Weights of a small transformer language model: no biases in attention or MLP, 7054 steps.
Each number is 128 + 24 x the weight over its row's rms, rounded and kept within 0 to 255. Layers, rows and columns count from 0. Numbers have three digits each. The size before them is the row's rms in percent of the matrix's.

# layer 12 attention key, 256x256, rms 0.0783, rows 102-152, columns 0-127
113:126105094129089146131141128119129153131145125132134185144112130119112173151119139120099118164118154149118137112155125143109113132093151177160134132106166122152153122098148153159108131137099162103102152107120111155110145109125119108158135155179109172168110147098149148138077143109124121129094146153118115099174054148073141150112148099133107146120129097090158121142135138139102111143151
111:090075078148162125133139127075125143123128085159092098135130156151126143128139102128116168095133167155136077138139145127124103107147099126140122134176121121120077133144168081136153154138126133146108120120123162091158161134107129111144129113081134157098129147101121126138122104121120176116122146103135112068114116105090128158146152149106132143148112074193158118134119089111123122166123
110:159103152113102133157110112129108114131110085156144111134108078147117159113110099170177110115121149153140139140144146127119110116177080124129102132145132123127120137126161117106119139089124143169186115095134111115135132120084129192122109125128116098135114119102152100152133143140128109100125143140110155136094114153158128120122157135144159148132121101117074094129097094140102142146127
108:093094133098119133130161178113140152147140134110147095152137135149123115132097119142133129135160094126159105115087147148155136100127157138112123115127116090121165158110108129122134114109109157196135143120116114115120107089141137117155097121138122120182147122124099111104136081166113171116124091136099115100094115137110166096091129144117148141129156123122123110109148130157092092187126
112:129111140117166126106114161114137107135092135102173104107192121120132115135110146118162146091119186087082158113131092117128159150150121106147108170174129135119120135114087111113174118138095173113128132103097147118113103150142119157153114150103155136090125165116125123127115138101101153108123113108128110178151137111197133140082112107128119112089135081116072108090154138087103103148123
107:144138153094117071106063121085137099150157135119151124171163094136123122101123109135139136107182157135161150103116118156100170127121170147094112133077140122192144151157130128157124171145096099184103091158130121112121143152119062127104167130132126114139141144179139117164157103130153127108174135136105156120117133150140143157074106114131105116130089129134136119143120120138136152097114
120:163110109158119128175122151117153172086090122148123126112106156093164157122121118111117091076085106140102140138115120162153095123103146114140142134080120153134147127118136103116106104134135150163123135101167137142165088112132180136137118120174129166142130181115127119151125092136102157125148146179141157191148142167100150113093104140160128130113130166118142133131143142106103116134141
109:131126137143110122128125163102126120084099090110087109110122092122157158141131147110069101153139137166130116132125136143141092122130111111126126139156151144096109109092183063151148158132110111100116167100123110182136138127120143153133129130115175091108129130115125114132084134130153132135104144140131179116112126115126159160128193097129136140142184127098132111093149085162150145139118
097:152163081134129140132126119109093138145127093109128151136117124136127096131114136133149157107118088146156077151169138095135122128116169146129153132138134148165135117121073139092195137131126079157117149099132114080086102099115086130135146140125120057133115123145134120141167141138136116127080130121149156125118125141146135147122137170147132141134062091154117130121126162113163098074144
116:127143147129067143176159103088125166176121117096122116145094104131147121134139144091132127135168111078146096156120131085121116151128172129140141118106108141146149100126136155120120094078128130125137134123150094152152139126145128163109152129143166120151143116105139111130161150156126149108137139172103082176097101153145150121122122101111135116181124140110144163144122082173111152114103
098:150146148116148161170114104098112115097085163133154090116122098149138069117146113086114131174119130149118137168168131114161114114151122119123146103140138141151135091176143119109140118133108152086114094057114145172094165141068136115119152114193110108143128125130098124193165176136078155102104133166130142141141126099158119084131148169149106128134090122154139183118109140101138121116093
106:143142132122129158133096123097104130152133108119108163121132128113122090071139110114136141138136155099144099133162110127141082117146143149135152154125160092163124112124156110149131139130157143082122123127114101139115125151120084120102145208122106109107110143121131144125159136127137148119129095142102119108167102094141145133089169146131106125113063120110158129131121126164130120155101
101:119149110163130162127132155076114141112126139075116136129131134101146070092136118107141142111136149126168116151133122127132137121161127152116138137079148107124127123142120144109105159123124081108154150065130102141099106113116119146137142133148155129119139126138105095184172164170074132084095104132145107073108126106136157116112135148140140113103104129114096150106132145120164107101115
107:158162162101132142116132123111147132137146132106131174080151140114169158112091164102102115130120096104135161096139129137063103124110156082135121138092125119099130136138120148134126121130127124118141154135167101147129108144110125146110123110139126119134136125140151124097121097141181123162173088171086134114123089152095140113131172104094124107091132139117168114159113091158095159183135
113:125113153123162147138161156136131155085126099125136120150129112138116103090129135147117124121114090149106125120121115156158140109145141155134169127147134138070092110125122122138117099139133153133113111113138116094144129037138154097150133144125106130129034144081145128153101143092127103141150148152092152175127080140157133169114104106073097143110162112100115125116116142153124125128146
102:157125125143104138157124136107128117079102148148155116117149118095163139136149115158115105170126149117149150095161137137117098087138157169120153155189126157132121135120153144110114138112139089106133138131149096159142127133150166125100154126113108172133117137109161141114149088122156137117172119077086142101113091101096137166131127154146145156120168162151143115114115151107102146127133
109:165133117126096121125155127151157100149129142131132165151155124117092088139101172105126112125094128089140106125140096067088151141130129112127096109125167148153149158108123131165110138126100127139145124152099090142144139139148113190143111120128136129112104127128146159136125138113125132117125081150114104150103176128113146121148135181180113110095081102118142143134104140125127142160146
111:110112161097169121102123129132082104125112117128114089084122151155118152127122123133131152109137150173112146138139122141126096070123132084151097146115143106088092143133112144141149160114130072149157107105137146112129143082104128111162125071128095106167097114138115121130137125138096113098107134086093121146104127097138123103110147155151145137058080103138134154121121122074157136128122
113:147123115130115131131157161094153135141145125133125128119132131116144158129141148145120118119135124107134122117095152102146113130162178110140144148133148125141128134075120121090118161091119149161151157110168115165144129128142107178113125168089159117143145114115136135157121096134100157159143141154133097147114104126119168112101157137154153131141154149140079133139123115178158168144102
108:120088132137139116119177122132149126156135156138164163117124119114156140141170168116084111146141096146104108160137074084125140132120160130174105142188096135116162128118114114101145112153184123102118162135130169131112125110136160094159118150131080164134090113222105166134165140174136146115128153097114124128122147151148119102103126086095110132121132141118134134134098134153133118128082
105:139115143100120100114129127128104144168120113120136119168163155120108177117101146110112114145114099115115153130144114126129080103081149130091112134141155159133175120121128140128114132152157078155128154113155137149102130097069121120117128141106087104111135094177135159120100119098136156090132161130129155177143166158147135079077073161135153101130116073118147104127125124150171162142135
111:143121149175108179169154114104103124139110161081173090128143147129134123113111127105124115148151139125146098122073133144164154141147124124104104121109095137172143129137137118117099146102138124165104122122138088175170144181119155130138152147151136123084120114095107099139196145159087152133093145146134127145140097145134159110128139140158161148189146114115142129138152157140161085105137
114:139130111161129161129188201143154153136124111115158126135096155098119148177099117062096138162137112162114100136126146113103143128180132142134102131146111130112107124099140117113129138091126147079128127112126150140122160134122149115137120181132142132104129121064153144188093186104124116138145138147132142122151068129092118120160144127121112145118177188130169128132108108163118141149139
108:124145121131105112120118165119160096117161193145158147104114156123180093119106130139090089121120145116115152063135101139119148154144122125130153141127127105127137081157114158105104104145095182095127155112132127170130102167128102153117153087121146106144147127143130129149124114117162180113158109170092111125114157124091180145127139133123147137156107157124138109095123150131114106135137
106:114162138114080156141121153134111165118117109115118122155134180122108158100101123114131109095115117153146108132142164130124127174112113158124085116109127140098089147105116117153121130088200146123132116088118127093133158108081153120112150145116162089134103155110095147124145122129136151124114138148106152154145144107128124145151098067104092148127133160128115135166171125108128175096143
109:127125165149124117126148154104116103081118127124106107107108123124167114157127120118153146166154135158137176128123129146142139114167132142083141106129130151108105142193117114131144150128110104133164116083135156154120122101099144109107084157119113062146098110101109155176121102139132121133119124154118152132136146106167142115118154207099152162096130055154105145126124119105160126153109
067:120167096137151089128105128098109153212145140141120153106119116130118123102126140131128114160145120117096143113136146124152121192107141111110120134141129125141136177137125092103132110129079151116154104141115143114095129126141117130148145088097187150124125149179150114138083150104152137161151156141109153104071106098118096129137118112145104127161101125149053147129105126145125111104106
076:135103125105115142142132146133133140112111101135157171125128095122128182136131121078114082148088085163154111113153157160127145171121077122164132108170139161104171118114086123138153129070143124183093102094143150093115133127104130067119100114109149146109182116154142130076147139122135152137089161132162119120119139117126121136141191105154144144122139116137107132133099111090139144119104
068:138138105147084104144134141104108086162079126127133135079137143154140154130122127112078101169130102153105124135118126078148182148138133120126131130134145131094146118118136098144110105121117105155146125130140127129127110110131144083133131127105137185148118122129089116103108139082123127114105125138133140155096119132131109121130136055125176162144177152143094120152093107153157124112122
078:118128131108151165149147147151103129073133118098141142126132163126100176106158108113137152127123099166109125087151149162107140167107075121129142098171107128107123124125099119129144147130137117187100112128073159078147124159150125105089101125097139149102179129153118135112152102132166107107072154101144138138144141146152125141124172123144148093155153160116143142148102103068154185111123
069:162136138159140117131120154117143077134153093148143122155103097125122154107111128126092107125127117126125144111104130118113157190105117120116094093104132132101173160069144095087132126130136102124141111112147166119135125205145133115152108120078163193119148122125126128108113170093150139149129127154117119129099084083159132088105137107095150134108115102100117118151110118146100114087107
077:151114157134121098140152148157125157108122128114147159128171120099115171149114127101097160124094128154130115096167166159117134122099121139148130136207124153133109088112088119114137123131124076166098141104082116137132135128111157093094087131120124126093177116196141136108162084121157124125069161085149106140120112126104118137145170142182153145154143107130130155126105153086116155108131
081:122108108143121148123169139136113127111108106111162112125120099126117156087075109099101131133158115129139093109138118142109107143145147129160105107109110123094188123106136110096123149132150090172108166168107186109129136152143126078161108147141141179110139079151153175079169105166153113132097110101111142149131137096130141149144191081126151134108124160086159180138116107083121102130126
068:099115161129111118127107106153164103080129114155123120186139127109116130135109085116168183095131098130142144144116119108106149103122147132135135157094118107129082099104120106131123115164131171152159130111079151126153119162152121143135081144136099107092133155138132116120127106136118103118143146104157165144160140157149086118125131142098128099116148145114160041089137130123114091151172
073:120108109092079141138121166142114103088131130096156077119121090149160124083120144139138091103123056112127159095095130127162111169141133146107129119114131099109163112091158149101111124125132108113143127163110155130133122108172130096174108131129143180138114118135120138121123107142132128132127162147158162164167147117112101128112169099085144104092143133104105120169097102156110083122101
065:127113131138150139154120119168127137131147106119135134128118149099108201096125122127152119140126106167124129109173116174138145148089058148136097131175156154182161093121088092143102119160132110149115132126144140089131133119114139104147080125140119152134152138154177156130129095131136108164108148116163148107147150116112114131128163149149142120164116110117122143137125128053129145106102
078:117121130167140121141129145124073123135185110125140134124113113124138155076108116066123134145132065151150132086127147098166162180146120138115109104112123078111135138114095112108169140109153150165138103111111155111124135133156116056147141120086172134106131128129143084069171096130118122093138138132158150114146119110164098130079137104129144098097127146112109141128111145133132124097113
072:113096130127092121127125171150148116111130125088155121106125154083094144155136157123099163102120102144174082122150149165131098103085081150131133111145147104125123105098113132115128145105113120150088115111120111126161121156123114088097156135148131132062159099156182150099096081134163128104058139119154123133120116118134135103108171141179169124129178121131143141134117115070135149133109
082:115108145110108133097157165102120090070138097111143127147107123161154113082085125085127131142125086129121125084104112116138128167157148127141124107081120112073134140061140181106139150093172103144120093147112176137155131129150159091186109110099167139097141107079122131115168149094115174101118094121135153135126102120125110120097175081107157126066143137097146121104127107156137126127142
073:121092173100059105121101160160136110092117139094147143123126098113124145129119125130097117157127162134122101118131150121117138122149127130182092113110147148087154114120127129123118121116129112134132097127123150124107099156144108118132064176147114145136162160151135129127132110124146131133111168125158151114133155127138119135113130134135134078138169091125146129103135129120125145123093
079:145106140145090116135126137148121151104123108116113134104142120117111164109109144139132168089123079137138110112091145166174144164126122101146151102129129130130111152106169146123113150106140114120116137152095127098135099132116133073122094137078121166147153073172142151093134095100148138160069145115152119117119118113109123132117186115158139124139155148123093114142138112099110150113136
078:145149103089129170101145120122108083089145120140137110143127146091116185117122105113155124120148092145109156104149129162135120152143113140128123108136153127099144121127112097103138129113142142159133137104106134144141163139108124113118127147119137130075131131127145118096080123145138146145090134090172111156171121126157140138116218096105135124082131125084140147149132089066104159158108
072:129103107128106094126142147109154130115158133107131146130152110099084159144125114142103164114132118114148149128142125142150101120118081159157144150145119143135101099127143121129155130130106138117137106055119112109157101145135132129095128092136081081109177145152153126120073106110173163150123138091162109155162196118132077133130108144152157124167106124146185126113132138127123186153170
083:145086143104102110085148122111123093134140154154097131138136133155132082169110129154118171147135170105112119131141103113105123094147127142116171127097109182112085149142139121134109152099115158101136130120142112138158126115128125175121157150160110079130127158085135113180136136127117120106157138091116105142113111143114141107149100113118147160153112106131126112087113134161138157124162
083:105130104129120159128162135145106131099096115095123117153100106162155165138133166100090131130142131159111085124123113157137105124120120140150134111136161120137145177090136125146116118108140114160076103140125128114094163144087141101147144123134108119144134123142106138082141139147133187111104134088092161099107110123143136147099156110158116102131134158120082172130122097052125115102098
078:132079118210132090171161078132097139116129152170086116140176151101158079137135088119160162146149094103126137145116104120106137123190174107120151129080127161138106164162145146140119156173169142135150144092112087116122144155137122160092140129118108117109126124131151118125138132124115122077147116108092127147123107107150108169156095150143128148102157126096121121128131123127104122117149
077:120129137143111098102133128130138112105117135091118143140137125140142096160109143088133185147132117098131095120113102144143136188161126110149117149120149135128117148129172150116169151082123118141110138121096155115134147152120166093170095111113150128127159117157110121098164081100131124135085107093110131135156127102179130124081118117150134125142104180113085136123106085136163096067117
088:129117135136129079153120113167103142116127116070114146110154099137124158107142135133102118148140105155115113122135116135126143184110159126142134112149158105164149121126148147101117088141149137174123106136117113119115104159107143086099100158149141149140142091198160136072124082121183127099088132103140151139148118096154105153112199165160163118124121144143093123094127095107148133100083
080:160087131154113138145142119106125110102152113137136137156136163123163152144093130137115148169139115162130183097115109112153139138131122126108158123070147133140139107076171125129128134109120149097094132102148156083124102152123125126176129135126186127114112134055127110134180153137113144112145085086143134125135108152104146089108156126075090127088138164107138140086169155167088125132134
087:166129154108088098113148128131103135128155102164134177150137086121142115155129182117099162142099161121123101123150118082106175085140149149139136147144120155129166093109150158143123153098147128107115092134146108132120120112104130133159159164170139128130116157125128124132132125102144123098136116138189138099107122124139128105095159113125139076154127102150171108108108124092116164109099
084:128106128131118107136096116149150125140144132092131144080132109102103107178149105115183135111123159142114112173104115088125150155158175151138128111141097139152131149149135150172102134158139142097142135155122091133131104102146114138092120145098110120156138137130111110135074105130149127155149146185155133119164164110154140154144143140131124157141153116161171127104116108145076100158149